Weights of a small transformer language model: 7 heads of 64 (1 for keys and values), rotary positions.
Each number is 128 + 24 x the weight over its row's rms, rounded and kept within 0 to 255. Layers, rows and columns count from 0. Numbers have three digits each. The size before them is the row's rms in percent of the matrix's.

# down: layer 7 MLP down (transposed), 3584x448, rms 0.14, rows 3519-3558, columns 224-335
# gate: layer 7 MLP gate, 3584x448, rms 0.137, rows 3520-3559, columns 224-335
# up: layer 7 MLP up, 3584x448, rms 0.139, rows 3520-3559, columns 224-335
down3519 100:154129152125090122120139168141163111116137136092131157112132129123206117114139120120162133130133188127136129116087157114148181094140114067165090140153145131143142148105106144138120130095103158132158136124108162117127100101103112098133155097097159118117140135130071147126123101127136104146112135120139141147125144164132161130094127140096
gate3520 100:112123135125117174116148076137143156110117104084124146144128107139146142091107123161092111122105133131123141076095124106129118139128109120158143168123140143088122096142116156102138123135117127130124094136139106124098149126088113108166135137085148137151104124108107113093141105161129129129108127158106131165146115076168199099104110111133
up3520 097:140101138153178110159118158072126103160121110117094109141123120132116124131110143166141121130150117094143113120125078121151142093147143161167130158135106135105115152147164079153137133125099118166110108111134133180132123138087142143144141111152113068136149148121154095109118141126096108113132092120148146066112160114075145165154148175128
down3520 097:107155112130148133102106074106132152102156107127167113150121111188111120106086107147103114101135140122103128106123134154077079133142105191074125117149134133123147133108143183072087131125082119112121120118108140140121125148121135116115127133134113116143125129120105144116134150138106152088135154121149075135141167161154127095106094133158
gate3521 103:157180115152106155116133105138156163113125099113132133106103143142139126126197100118127114142118132119091136115165142094113147151106150127098129147125124114122129135140114135129090150087131142136115095130117158125173147146102173119154115115105122133152103123151128118118112160126149153119124125133127128142118104164156106114116122122133
up3521 098:154120136108133136139113129102119087140132138123113149107138148169124125151131105111108099122093140105100144102099072118102091117102094117113142125161122115118149132107172164120158155138153142136128153103176098083108115115160132125109126126121072159108128131113167146142122139132120118155167114137140123103118124140090105151159129121123
down3521 100:134111084143123102150114143120102134098139150129115125108110105129149122158164145127138128102103116079081142109141139074093081121137138106125132128159140153124181125105164179134148119113156123163151146124129141103138162128163122116136120082129127133122112094148121137115130168129182076127110113167110117105102162101145110117147079133121
gate3522 095:170149109103128125135094130136129176161142102092111118145117149141121157090153131162109115122087121101132131116115177149114141131157131090128133142118119111123162135151124143178137155163123140141130140135117165153138133116100096122135123147123138128132098144137174121134174092114168101189130112118120166137088155123158112128093113148146
up3522 094:118120115109123099137159102107131153136138124134157183126063105145129076146118128106171100140108138129132108169158119119121114103102099143146108116101123133102163106119105136099125083132112110127147166144127142112149109100120150135162103140132163127123103093174128129143139116162095163162120151154139122113088119158099135165134122142144
down3522 098:129091107134129135108125155128111081117103117080122141145162084125138101174152134128081154118121126075087145146146129134135137148101074115115139133160103083135118134134157140099146147150103141190126147149111137116091151164101154123100139125142121156100147165104100105106141102134180098108152170085146134101144138128147100116167115119113
gate3523 102:178086142148156112105112146124100118105151162152140155157157106141149105121134149135174141153132111148087126143159123149111104104107133126113138155166124143115137146129180139109118167130118100119115166161220147141114170155112116105104111127132120079140123112130131136112134105112177147180157135170147130097122158159103162110117172099094
up3523 098:132124147131086141067097124139110106070132149133138123136155077126112125159139087134132113132116160127122144122138103128158128124103148138134142114105105140106115170120178096135112105111139146073135138141127136129142185166098126155134106113089123153111105138137105122133138171101173120143140102099129129093101131178134132130137088099103
down3523 100:093087129129128105123136084117112091121133111148112118126131159145139165124130140122117102154125122140126102129128088138118114116088127111106117122124161114166122183185144116126132158114098140114111158154113116153116127172100113095172090131126138131151147124103114140144133104117110120104132144171141125106142137137095102171128129151149
gate3524 099:147162177119145167133168164106111126108120126108170139152145134132160136113132120170148142150131178157156118124086128110123109161119124122099129152120090114173153152122148174119135137156155097148122132111149116117137125122116108149094117126124066136132152114126119124097127116129140119125156100139137128162138165081104139155143124147143
up3524 100:149152140130158090109099155128141120110158131151091127159129093126125140146114124110101141138111106121082178103144121182148102138103195133124129127162136135112141087095112122147097100113155134138124136171104102134131116119114126152102126116116122159151120119138159100115094100131116174136141157124073106145086138167163116142169144136151
down3524 097:141083149152147136142127159120112117103151089159175095121144139135108128094121156162107142125088113160150119169137134144157140158151101167125114114144136140143139186115098165177162147125133138116108121166166101183127161143091153140142088134109096156131100154122155116145141130125128129097113145110132153114146167142101078139126086164121
gate3525 098:120119144099124159090156135162072117117107142170112141113117151165105122066137110157136151100161091135117110184148146130104122108162136150107129081188122117103117121152129107177124118106154167185111113113151132122077117152120170086159111124127160089150078151138117136106099132118117156106139122150131141137125136135142147141134123141157
up3525 101:125114129111129140148152115137118101118157091109130138066126086129159114128067139148139112131112136120123145158183115123121134103169142159148098140165115108106087133097093165101145130142082169095173165146155119099109103117122103112156102092128133139148151127143145144128138123119157103154174100135141122120121103131122155122117142159137
down3525 100:124141171145145115114125127195122133122091144155138103146158114125143124123108103133063135122134113090120148097095133145149163093131128159140083142134123140111084125116124122132178153158147131145116145144116104118111136074134071088124155084143133130120125170145149142097144136118129150160110081159101117126120105124118135132130152145161
gate3526 095:145155128102119128154106149127135123157137118160085116117141114140132165081169100137136147152103140175126123129081137100113118115095115198141177121154146180068111089131108142123147129122192140134137131124182104128105155138146146127152070112118123122124094090135141139078131137146149106119170126152090167144106152115161136137100131098161
up3526 099:153078169143147104122103106151109120093120076078155155126120123113100107148151161124131110110137126140124133112128108117176112119148156080110131119138119099184178179067138130122103165139086132099092166151090113147123113084096117108137111165134149118149158146114136090152098104155138118116171138151117147097166154149121110125143114107145
down3526 099:122177131111148126142141113155118159102123169118079135156108150136138138142154162156109120143093144135093167131140147131125123143115136128128130119128100152091157149132128185108131120191173146170125130157125150112101124087144126156144142122073107153170162173094098141133086101130133094143176089140111123146092138121121148147141120127108
gate3527 098:128141106116107144097140146105079123141154134155129122117162125152156168154114138086097125117176128097095119132140161118112106113149125152105092143095137188105082116132100119113114126121109129078154126149121105133085137090134161119180154158125114101146113116140089169158115147135193161125165104127100112133074102158145085138148113129128
up3527 101:145079148099136124105120132123137118081116112103113087174146124135166132132159131136157129135102132094164098157105117138109112132115098147084106127110125159153091135155126135144091140124135128130125135137125143100099155113127155121138140092131107124106117094140184168196116159135167158054128133131184146093101092137133071107165107131113
down3527 097:129069119150096117152154087149140070079117124109147151094173118140113118149126128109127146148118119116125110159120121135109113108103131133083134137073090138101170128132103116146134106075103072132167125151117187142135134174104134108080127114138164107124151144113113130144145146133149096121182137123126103124122143132164092107145105124126
gate3528 104:055133137135149129111139155112150088147100079114130118134110159159100127116129147088085133128105149122141149168129151122128142152117080105129129123157095137151099127148071132133137170119156138075183096174117102131120081129131077145143128140126117093142122147116140149128154080097158101153101131126105088138125108104134136136145150117124
up3528 106:115122136125142129124096126118156095138124169142149134143119107139165114167111100152105144112134137138125141147101174166168095110139155168139143131170140102126114152130104133143127136114135159141109090136158188106123119172077103150102153083136090113151121124135100158122136093110084118107141124109112138163159109160136173111122118164126
down3528 102:123138131132160142142088110137109135120170130115149101104130106094142135131081132122126117144108135108124139136132139126118099102111127138140141142154128099127157118157128149109118136140106134131133121143159142110150109117147089122098147101090121113131104150120118176117124136099117131095081055094133112113183134131114147122150179072115
gate3529 104:144206131080124103163181120153105135139128112088179127140120110133096108177118133140144166145098192134180125085097134142175118083133126184107121094115090164131147122110143122106113131117167142152150159169133085141133133127143147122130132138160175157113154122117121117120129131125180144112139107148125115117109164122196118099166119092092
up3529 097:114118164135086096050104173136126147152181154160161168159185137132118102154134186125133136134189109109146113086146138150127148097132101130120133113137154167123109128087117120057164113114086130164108119120117097133125126148134150111144138135122111133116113126084121125171147109137135124111192156115177119151134142078138167154133089115127
down3529 099:151048106164158125112150152113119123145160115121126150112095154110111150063106076134161125128095098090144118088124095130114194120164123120125116158112119095175123131159141119095076129168143106169131136122144128142130150128115116131149109105094163143118163118120078122157123098120134170121105109138166157110124084088158143117080095121154
gate3530 099:127130103144117163123113132131158138102126156139169125125124141104167127117135135134106139196166110155143134090149126091142175141141135119125124133120094086142148158150116088125117115133111125151135112122142127117135097100131148157094121147144141162136152121102138114101093184106158091180131115123128110103134130133112119101153096178153
up3530 100:175118181150116100141132103129094101156106120086126129117130126151078141149146183149113122131111143122170152141163144133143123144158120132148075131151145099108079132156155111158177145087160111122132127104120136096154160181145104135106124131158177169140132109158164136137128092130122184130144164087158141146121095128073100113078142112118
down3530 098:165167114122130131149049137115128148113118131107130140083142122157164131102100145182150156118146103162134110114096086108142156137112124147088130125132129136115094134145164126141124140108148131137110150090162047115174156156133145177122159140103136130152107120121148124155142129162132111135151118084108117146137115106119113146106118140161
gate3531 096:150134089144125148103127077113151112149209143088118153104118128134108135126130099136135140114128128137104133160134147131137129124142146124154126151111113108125132132144187088154138123105098119121127124173121167160120150112123135123136098091172099120153163147132142137136130129163114132121114140148142157114162090128116105118062101104158
up3531 097:108141112121124160130159084152134157121095118163134115159151136128143099122138173128085148133100100102088142148126106131133115148145121156131141106172086071117149121128053118111107129136115132166142136103109163127112148117146092134159091130156106147141087117146102125131102152134134102112146122140120127156118112156136135163098155135113
down3531 098:134105144131108116100140095144115094155116112145136132140153137152125132153146137151169120136118117109141157164114134107176087123142168104149096103100157116101116131106100094124124154124153142133156082132077116141104143103128088123155083160096108092133113170114167109077117134111137158100160147097149120143140104117097114142094075095149
gate3532 096:065076171109149121153141125144118121136170103088121126161118150141142125158131157143110121149120176180130108143153102101157089104129151096129131108141164117142082108071096155170080112140127153142125133115106120088156101095110175161120135170087127140145140120094086136145153136118159153155113127093131101125113128125150121139123131132149
up3532 099:122137065141085181117158113100167154088141151133153131097098137094144127130119093122129151148137109118128131099146143121135127137109145136072113156159119124147106141119097158142148087170122171133119169118128105119116161139133124110130098107149122169123108109130113138108114130176138135116110122146104111119156112083116128122145142128110
down3532 098:144149103157096145135145100128114127153114151098136098138145086169115101163108112136120123161119115073100117112109115131131119146109157150156111118124112118156088127138120106103129118127124172166124131158099153154112127153109066111157113115152134159155168104155109121115157064133094117123158147139099124158130129124160136144124157093095
gate3533 105:145152118115116081074119117125104104102153169135142151114137117167099106153145138132148134114123098121127116117143142126081095153130103124122106121151127141120107111110157125119080104101146128088162180095054148067124135144096132109131110162126089139142103131149146080145117117107106133112129144163060119133080156105106093135141162167087
up3533 106:117146134140134163107093114116142117132123137124099134148154159122161091154107135122173116137147105134113118127138146130132134121147152087123184146117118131105124117112127193100150113128128160123108113140150122124128174100130143102130148129118142163176157139119134128127158115119143126092154117172149116145112138122160106118138126122148
down3533 103:135107189111165135084076103087093139121127092126161151167103134158159152129091099138118128072111131113181140151132114173156104131146132140095121137146114110134149122154146133142159132130093170134113106095141135115137123089149160104130180130116158150145174134120130153110123122147167180154091124115146128150112115145113146078114125122143
gate3534 100:138135149081148140119122121160112118103075134141102136154103120162131167135118136110132110096112145123134169111125128164129131155094117122147119117086141111124105117149155170138131128120186150148105118141136086083097143117120139157121125077111153154124130109160155093103146136120145143118113113123138129130129179118146160122114150130161
up3534 097:159138149112136134124143123148094112132159120143147126141146093118152190155141134113181141098093115103140131123133138104114134120122147114157123158144118124104139102089119141108179107155152148086094103135133139119121159179137139128136109125139100170154121129121102099156093136104135126167126136160177179172113154175139121166120137103092
down3534 099:115161122133117145138145150177123176121143158119102127115101120152122163142123119152127143123131114161092122162106130145141163109127116157136105149099146145132147147133100143120149119119154115147094109167117133132122127113159144112116112140179096115130148119097174132147116081120085119156172161105156186116113108140144146145103097080164
gate3535 097:125078101108127124135136121151142114096123135137115138139142181099141095147113123141159068146108150164150111133165117112131132144139089094097093121139127153125154129111130188106135127146150166118066121108124113146153113177135083112166103134158099120101154145127135158157196142104110127097144159163111122161123127116084119156145140125083
up3535 097:127186106096106167120147146152130156150187166136120084142099146108136112141116104167133121109125184111142155100082113153114102147112109131155140112129127131111125117135109131169117158084131128147135141155089139145127115158118121185112156114117131158122119126144114091146105166153097152165168123158117151072137099160125120157157153151156
down3535 097:099127162113110110097168161145107091138129091148116140116133144194114162149151108128137148112132128143120087144110131084158162112101154153133135103111124083108125087181128075122120116146124106135074081173122130079160100126122166143142135159119134120167136133113092104126129127105103083130165102116150102140110129141148151103087152147159
gate3536 097:103139104109142049130147144140155103172099168107066137107124130117159145122094146080117113106138096109166166147106135117158127133126145146102136180111111156115137115124120163175112151139146138115131144109151145105135182121154147103111169100090122117087114093164136108108142087103117163142170125134144171159113166115118111149099160115097
up3536 106:118157143133117120112172138207149169120141106116120146116124118177129128155123156119118179138115167173127144086113146114166167146134119123110164139128100111201110148112153126124136126104149135157156167148136144106149116140163148133181119116159124141123098124137142180148131130175131142130118182093092156141146127127178176187090127122105
down3536 105:147127133154119136113125136162153127157179137114093115123110097154150160154115135109112111131123113095176124083101136147128155152138104089078123132153111093189100120170118134140125179121139148098155149185140130099148150096158125124159113124140128157121089146105098113154107096152187131124116144119131115126108106144144139162100139142118
gate3537 104:107102160154095118111114121186132159120124143125123098141141152170121089113130129111123120136133098152148124107127093129103126143170131120119127113159141134114135128151119112128154127138106065144186110134123117149145111139134095094105091116107127135105137144083128128152105111127139149157143149103110109143099131095145070127143111161109
up3537 104:111142114075130110113184132087157139163137132130133127131114094081081148126134089160139093161146102111140161170129143100140105107112141100099087085089114114135105124148123118130148160141097131135094126124113180115140139144119154156133170143083121069136124138107148108132121104109122124079113128150095114155173103137156137092116128139131
down3537 107:139159175105124148117176094097145097142156121106148122097136100086116153123118089133121084159134110102132125126148158107139125136101104179161118127119123138113121138096128136126134139116111149121140147121165154106149142106118117132113107125091126111136129079131149122118107077121096128087122120120130109080158161128142131182135128139139
gate3538 102:096157112071172115135141149152124102159144167127113062132141169108099138107122134146109116139136125125116082103072130114135123090155109130144128141105127132149166108142113095116139156112143116154128128151128122152157166174184161145183126117138113121128168153087147145086157111149122119122133134106124129128078092077118127108133128110112
up3538 098:149141139138115085151105143104103148113158103182115094115165141118081121154125174128165139107118108118119149140158098127147139118105154141164127082139138129147129138139146124125126118143121156126157146149097117131132100130128167138088152161093099142093096187120144124181172138091098080120139133150134145147139179127091120096131148168102
down3538 100:136141147129095174149136117081115140113179178116134087096116134145153137115163139100149091151143128120131116165123118101092140092145210155147121150087108129155127136165101120150162136131118109143121128141152148141125124126136116134167141135091130151184144108144120143115109103098136105118135115178135123082131062138153166118139098116130
gate3539 099:088127132115103108136133108107155107118115135146111140131078121149152129119105168151141127106122159106095131130116144123146056162069127079169126166094115101127143165095141135124122133150149145111107119122127096130139150164141096097174138149148113109179108145131132118112172124134130107185131169169150151091130111126139139118121166170154
up3539 102:112109160160138128100144168112119101120155178099085143118142108143093113194115126147117133128130144117122126158115122111128101162141147136118154128119129153116152142161158102146094158148093137108127066132132084155127137110145165096124070127178142116129109105152149115046124105177111104130101124177109114152130122119162110137142097111131
down3539 098:098102149145125132100150108120131071121120128126091148138099083110097120157129149121141104141163118144117122132095152102148143106137123144130101153103100181138150163150126109168127140133107152134136117155167107135134085133116096124088107117098141128171112144141118096100098125178085112105156153099100120158118130086119147146122115136139
gate3540 107:137132101159120157105107126152119118143093155122137132087135133093139145142106133082155160178111138150130135156100126132136107124089102117161113114115128151125108120149167089147095152096149173136120121133154107131121131150113130130112140181125182096123158138094120130135119094106137108147103158150154127094078126121141140123091141146102
up3540 112:114140099102121125108102150114120174140159117116080094158133097140104151089119114149110142135128138119108178159127127161146129098115151139128166114119144146119088143122139102134111108140161136117111119136139107156125093113159133142132149144113092148108126076110081127132089137135122139130122144195196134162141131112133135135191108093176
down3540 106:128114125162145148140081137092114182126081119169125125187120124168154110139133115109109135098147148128160136129072155126113117133113118122147096121099106115101163112107153155126124149080157126183141110141133110121127104112127194095107123118120071129165140104063141109153153181161153107099132126106150167112124104127107105141159126110162
gate3541 100:143120102115135158122130088129119137086146095119121179123105068130102154168146130125138150139094140090155117132164152100119155129138135097171050146127120158125112137127160083111119154143140138164154139114100098110129127084119144112108117152090151142100117124113139110139088127121152135099147134184156124119111128107083117108107110170185
up3541 099:145140095159138130136140129103156126151161122141086104110122147099173153095133107150113098141133157115145149132144119132149136126094117129119147104107106146103093162141125166143143112108107084112123085102084126081110140136147153130056130124130124140136101122121160172163131124142147143095122146126152194141120144146136120100150093104101
down3541 102:079075134105135127157100130158155124137163116118145144101126112123120157083122137115127122164130105112136118133140123155104105138100127140151119114108172114066113112159135095159142151109138134136119095098148145129161104102161106166096132178088129171116136142148083105102149142131097109145099123159104175169123145124088141173146119085122
gate3542 102:128075145119153123129094158102107164131146148124136102092158111088132171163127117091141085117139105158118137114157121137135138159121158084090151157103124144112140112070154125116106084070124154137113097097108157171105169105101123153109137155114137131129135094090154145116171132128098140154124145104093151146122155120140111152116144121095
up3542 099:127110115121124072116169111144142156118143077103080142135155166150111154121120153135150168110106085144141120133146147104109139112131133129114071097134131111165157111097134129107121143152110099089163129132138121124091138135176099157124099126144132143100113162089114090149159129121125103150123163110120138134165190151117130142110141138135
down3542 103:145157094109107131120125111115154132087119174094153131132147130154107117147168154142143140109125113160109124101169131112101092141123082158141076115125134134143133147109129168093173114139116111175117107161156127113153118163162099165162147136134125132143157178152131129099078159147152080117102112156110151180164135123147120129159119120160
gate3543 101:063135122159127111111121132116134128124102157089134085113130099128116126144132148112117109131140108126127119112137087161131101101109152154137133165130139096100124090153122138166109138161109156118127122123141109159131118176119117142119095109130137078125096130143147154177117141101116172124158125202160169140129151106126132075155155168163
up3543 100:142101118131138142100169117140159137136154089096133183116172133143132075132106134115120144083133128124128118137156164097114179133089145123104141155102105108118154121144134167152128137160141098138174133107158130154137143151103085159144104173129134153107129153095134151123146163106165159137134081115126126135112122140120127130126083124146
down3543 100:152173156112143125158134132100138175133137086082130159115156124113121132138086106159117121132165143125107155134111127117108177145127134154144139128095178126137120113160143151102129114110144098130150138158105113180102107127163096104107138127103127118146197109120111105136125134154122146124183139083095147120093089151076108158125098083123
gate3544 093:204130074112125133162123101154100168158117158143175108120157103062115103114140142094126132116176105114122124110149157159124137129122168134127122123144140090152142112118114153134148114127095137116136118145126110134123171125121133142126147148068118111133147176159103125111129131142133144149125131140128139114118110082117141150092092108089
up3544 094:097093154140148133126115147132133131129128090097106087118183138137087142097145171098109172175152145097149126137144111144115107103128123122070120143104114146130120092114139106170118113119093151134159134084132140120122145157125168141074167139154106141140109156117126095102147113146109089097105122096168143101118146134105145137129139143102
down3544 093:124122121118105141100167130165161188129140120141149129106083110110123106163122109128148107173143117136082135113136112139123144148132118130167091096142093103092113145103120148120143152134117153119131123154068099157113111116142113117131109110127108103140147116127138146120167128097158158152131163133133119127131093091096106153144126148148
gate3545 100:164137200166124157157086091104119136117169148106055118128149155095168097133178124105142133151096126127128085120136135109140117123115139157148138093088168165093159090128144092164083118182135127095111192107136115090172121118129107123128127123134083093126129137132161090142120137132127153164130152120154123131128184112101171119135194129144
up3545 103:145130141146110108141127167156176137128173080077122122143158121141150099132146093100165138133106155140122137160152131080150129162194177115129146070114129172146121166081144125178108142139123142100113101145108170110135118103145149092148128099105155146118104114174140122121121161143117121127083108134109127130134131120147150142120146149126
down3545 104:163146144150100091094113136141123122117138092086155117143145150098078132163179144081158130122131096118121159176138125087136140153163184147126119136140096143141163098133140102104095129124092128109077136138125124066177100146149141125133129067125115087121123123091146108142125119115148152119125136125106127139166119114121170137108153131088
gate3546 100:097163189141113129108126132126137151172112133145147106125126124177138140117191151114179146174150195115174140126138156143125134079133104111120122146129101121164105148150140146115125163127096125142141100167115155123094127104134103141089147106142146124115111127158113116147101092173096112154128150113165115113127118129157158136139122137132
up3546 100:126196077127146144073092139128138142111154102131131078130151102137133131123137142124133113171135114119120140131143103141138096113119110106121121186166131135167099118121115142132167108129106117108130105124139108144134102111137120108147145086154119162091143085140119139182133092116114088119091141089119090098148092129064101099092114137129
down3546 098:145085114105164117130127139096109146131138103125146128125126140130112148118137096114087125132132133099081148127182105109151145109133111124104165124127123139118135140066130148099117122123092101157145150102121113142155060177107153102140169138136124163125133147101140134129153132099161117121128128120144152094151152125112153125133133132135
gate3547 101:131119149156143186066153121146082138130145155106107097069150137114149115161111138122065093138141116192102160122163133123161137155106095122117114101127107138112118143095114143137100120094129146114122145120184168180146111110111097147120123151115113162162100138113112116136119100128110153154172099101098097162089185125121145145092114112121
up3547 099:154098155173144100140099144146107137151128110146099099113141106090105052111137109154119132107161122144106154129114131102073112183112104151154155160090122154117144070091101129147108091113156159087111113122149155162131124149139096128116121142079115147175146101136145135123098127134119136119129153148130148102101136124148104130125145117134
down3547 097:152076157120150137120128098109128162150140126145100066129148119125168113150144116149103121201128134127146126122127122119093111108069116119093165148142105138127144115134144144177121116163157126108097141128157130154131122117132168146101133195164152132138127154146142130092090119159153142118121128155141129130129146097153098145176113091146
gate3548 098:109157139166181151148111129148120123113122098135140126092130155099169137148112138128141151122176172154164138161120077162071107121158113107111104160104081150183134112134149125113130140154131136102093104108138136153105145114122120142117126108139106144123098127121094119104118074108134147130093081121104109101138139167144164114146137098145
up3548 099:143136159116088131125113141123102139168102147129109108104117091150137160161124150138075154113100127105110110144136117152106162135104130133143127074140157120118168130093180099111154146094163178134094098152126129145160124129125095086119119162131159112135123128145120090172094134131117115120114110120166137096127126136119160054146141105115
down3548 096:125144123109120160106075127125112163068091168145122176136120096119115132132153118170098114081134116129125119130136104085130125119125130120125110119106143127119180106104118117135136123161120146101191129122147117134151112095128107129124164122120130125140168111137114127131085100171160154137131121138159125088138093141136162106128127118144
gate3549 105:137130118107081119145096118179132112139102089132144139164130148140140158160138125113140107129133171122159122175111160121090148123134136168089148119101100139140145087104170128140139106090154060126103144089109125175130143175129106123135133150105105106172171128184155106135138141126193149137162115117174147122118092124104153149146104131106
up3549 099:128150150126153134141145099156159128101101162136125057114158154137127108114139158145150128100141100163100116120123113113097141102123100153105118142139103179122136104146095128134115142099079147066146109129111096167173088155180116074109163176142167077118139126140110116135100131140168143122166084125150147113125081117134120124159109148132
down3549 101:116125157157131122155105144152114121124103147114105144149184171165134141141115158159173117127124109152123134130155142075098144132123122140125102150097128162138135093123127088149076132108103106108107114162126136151127134142118129102107143145158135103101139143137102129132133112143131149136145086097133168074151093161101127115143106123152
gate3550 097:105120146118089148112112081166176139137138120150095198114161121124131102115127126143132140124108124116114163087121119091134166099104135132153151157115122108108097122108114134161146127085118169126080160169126099125134079161129165123131133119133104136141108127120144117122144138173099134106142147161136106131130122131099107120123141143152
up3550 103:166170144140148096130067128144131082145189107131104095119117107165143111151116134162119124118158129113111102117111120125084150123113111141169136132140156091090096123156124125132133144133141099115121143101130108148109163144153137105121116144171142159152101139094148154143155135142137086100157178081153105178134198136139160133101155108135
down3550 104:118155127123100106161110119104108141137109203100115155178146114175116166153133155125108116104131142130125135118122167069102136137132126103140075133144125158124134115165147159131145139121137165125142162102167130088146129100117152125107083104076105103162143113101126131143139171143125120124111134129101153165133147128126153128084120094102
gate3551 106:125122128114126119166081152066154146118144095131176167146091114165147131127089125125110157144153119111131132141169101114130123108157127114136130159129083172113096093134096151147103097113101112112141135131128087105138142119095122145127109101116088084148099140113139117106061078150162154136143094158126152131136140142101141126136162123141
up3551 105:125100090133114119135097108122139095074090128107120127204118139113189147104128082103107111104126102135095082109106099121139157130137083123159135130110156094121134169081135164123153142145114154150138082138141094102117085131124123148114120100127147089105096142086131125164087144140104122182116134133127095161116115114116157179117117126139
down3551 105:108083085158091110116151108085064114155180127120177146141127106106173147136122127127141155153102148104104121112110106108123114125177154137115124127120147098113127091084168103125142115151114118108102148123154123109123111126107147184090155093112130098135096131206145154142176137137118116103134138078121125097138199143109088093141123126139
gate3552 101:104106142147149074148120136111159123104125105143147157092143168156159168158139121116158121137128096114149101133072111127122117118094092135167124140126094140141119139139135150151118099153115096116129136109133159156163112145100130113179143095132158125173133128169156061159098136118171118127129148128103088151158133121133127095106168141062
up3552 104:123094122100132161146146132117150116090111101171155137147131126157109138121127131119178120159147090116114148132146162124149124120119114112107137125151125089102144158139120076086123114137129066160123165107115145108147109127135137100123119107104165128115150133116112110120108157152137123117100126167097056126110128172116131124125113118149
down3552 101:129153155192092104181158115115141111125128150100150126119127108121138114150107146138156174121147118107079103121093135114121110125139108144130095144106133156097158149128126141101176132071103115133160119104127129109116079138142121116175149112110120133128160129139165146089160142142132112151136096171120144131143166133121133175093155146140
gate3553 095:176122151108122125139134181113092134115133114095141113125119081113117165151142141143116135113108114085120156154113097110108120167103139112100070104147166105139153118137123119140131115116132104139127088138144155067128154133078142132146151122132137128164102118129092145115133174121121171126118110138090158130136117123114130100156135088093
up3553 092:149114126143169104155091102162146139134162072150180094128135158106146083115107153143156137115156150137131133128170135149139161146112132187120109130134099114093122104150127118089147146115113130139142131123132074158138134126115102129120149150131115117109089123145137117162093131122161103151170104151128082119160099129122127147132146146089
down3553 094:128147099136113128156137132103093132123088135124101132159077099148047133141090121082124141110093147097117077130134066127154106142109096076095126181180159155125104094127122119143129102142133129150106069163146163093130128092139072146139160131144138133138100144122115102104106164137113117112102139126146121150145118140101102170158147133134
gate3554 095:141145130110135133177147144136144143105134088104126109143120129182139106131087136124163167131108175121130155143145166123157105120131120137115137172146155144101135136172120112157125096137105169130150130128148091113128129090119083111132089073140173140150119098144125117111148096138097121121099117149147095134113116111151133134173157163114
up3554 097:112115126108118133139155150144119111129132142171159117140156140152083138158134130121166110134095150115118131124154161075126185170138119105099116119132156091119175160134119143112117179117072166162156092147100142121090067079183123114115141131127108113129104137128131109161109140148103073117091136171150128138137110094111116117129142157085
down3554 094:096128164113105103152118138107121118126143158100138092131137133120106161173099133147124074124117184110140108109096127117092138090142139092128119156106091170128160132128103095172090144157113046144088144159144109157118114113146126102132153148101117147132144131121143125101079172132147131123106160135149087134152091107146122139099101149083
gate3555 093:150164124158113118176097100140138137114155126161172156134103100100122102113101117184147122078139132149160159140150146130173093143138110128134117146140152132104172130138123159101142110127133174131103083149157104110106139056131121122148158140108118127109103157123054142109125111150101184161155122181147142126125108117114136130146141147116
up3555 091:183112109138098127100092093112137138131143150149189160119098094146149119086167149110122142140159112139141131116138158130130097097112117118169087169117178133142142119126126107118127145152152211130117149147135099150149095107136108141088112106124123139134115130137124120115114136125130142122142117066085114140139077121149133131117128135161
down3555 091:154152179100107143076153175177118132116114080106119091145158148181099116138087138107127090126114134106149152121116121118129151144132106108107086121159107186126112117131121105146104136110153108134161118067141180137115109146105127152092128148145120153097143126120132097098110138104093159102107141086100096145165119104161138096124119113124
gate3556 105:145144118106079115125080104157117142067121155141145079099095123154084158106111095096137092115095100156132137127117104137158091125109118138103152157152093156109120138136094168139117092142118136129136131131118173128124130100132120131178150101125124131148102188133173117150113094135083135125155156128130077108086104096159117084158113154127
up3556 103:134134146189141185117116154132112176109127166153154129130135121084155143138149149140151132107119112124118138128157141137110095103125131091130116115184083145129129145111149107134147165106112091116126104127106144085118098084091136124109124157152121107156108134096124141181141134136086133112120138128144110106162143129146124077114110156160
down3556 102:147135150112062154095159144142115137151122125076147105103129115130115197157133168167167128092098128133140127144086112099133149140165132124154138116139164112127132117131110114101049166131108130104139123136107093122118090103140114130127089130129085128147172098071131093107137151151095147102117090139124148139147142188106143115138124076129
gate3557 100:107163084129107182170127095120153110120121157099111115084125060103086118124120155150111130172163123125102122180123063159133124080116126137184111078118128130111125103092127088126120148141137186107124139156123134152162128137118132139106113160126148120160157167138099131148131135141121111119163127125111094108068124083145157133147115095138
up3557 100:155149147084125140153127137133134134130124128120185139148139124137148119120164121153133139142129145108114121131126136158090114113136123128176141142117156101112138141136125106109111154156140161153096134123143093151150188116119160124143113135154128136108117069147132149105032125143175126135110107093102112118172123147163125145100112096126
down3557 100:117126112092126167153122134100157141122121105123143121123148092134141128143116166128122137085134106127151085114134135090125073083120108072148114117114147118105141124108123108150123131141082151170138107155120188151160089124148115103134143110120106107134155150158091127183167126140116151092162107153128085142090148147133147179136149137115
gate3558 103:141133129130143122128131139064129204165151100119130107117156123114124151168115139128116087160059129083138112136127109126141139103123140097132114127145159108148143097113124142121169162117114146159141156123123142127137099115196158128144123114142090110112146188133142125121138075133093096134122157131153099133131115117115151088125157178137
up3558 101:143111124095148149126116126119153118161176135154142166150135112133131193134125118111156115146133138120121151190126128109088084112098119115106105150104123110125107096132095097124108067116151126148107116146163123116155147075152151196089114145114103129119064111132135120127129141103091144164107108112119123116117142141116097104134108086148
down3558 101:141138116131112185159112154121130072161108140115114111135149121109092107143128123145138058144124136120102123163157152092097091107129105152125165111128112090114107116119122149135112125136155121152104128138159110151147091136117140144125113109128115139124155121124115121141152130128182159109141146092133147109118126118143108112140125137118
gate3559 103:126139129143130150145087157128137122166138095130108164082190159088127110125156118130138122142140115158090135133116113139106160137061097137131139127143132154126119091145092140156136114138132118126109130145123156136112141115093107102084146129166095062103145146105144140115114160117131128120131123131130136153125112112110130158137120116109
up3559 101:130143134102128122135128124100191086117135162115132152122139128118082113100107105093146131146118103133111129151107105119110109125088157120162164169143129152107086126171118128142105100135101129095115082138152160123140131104110142127091154109064121123122099116073148124143130103149126115066172155121115120091129096137124080138121129109112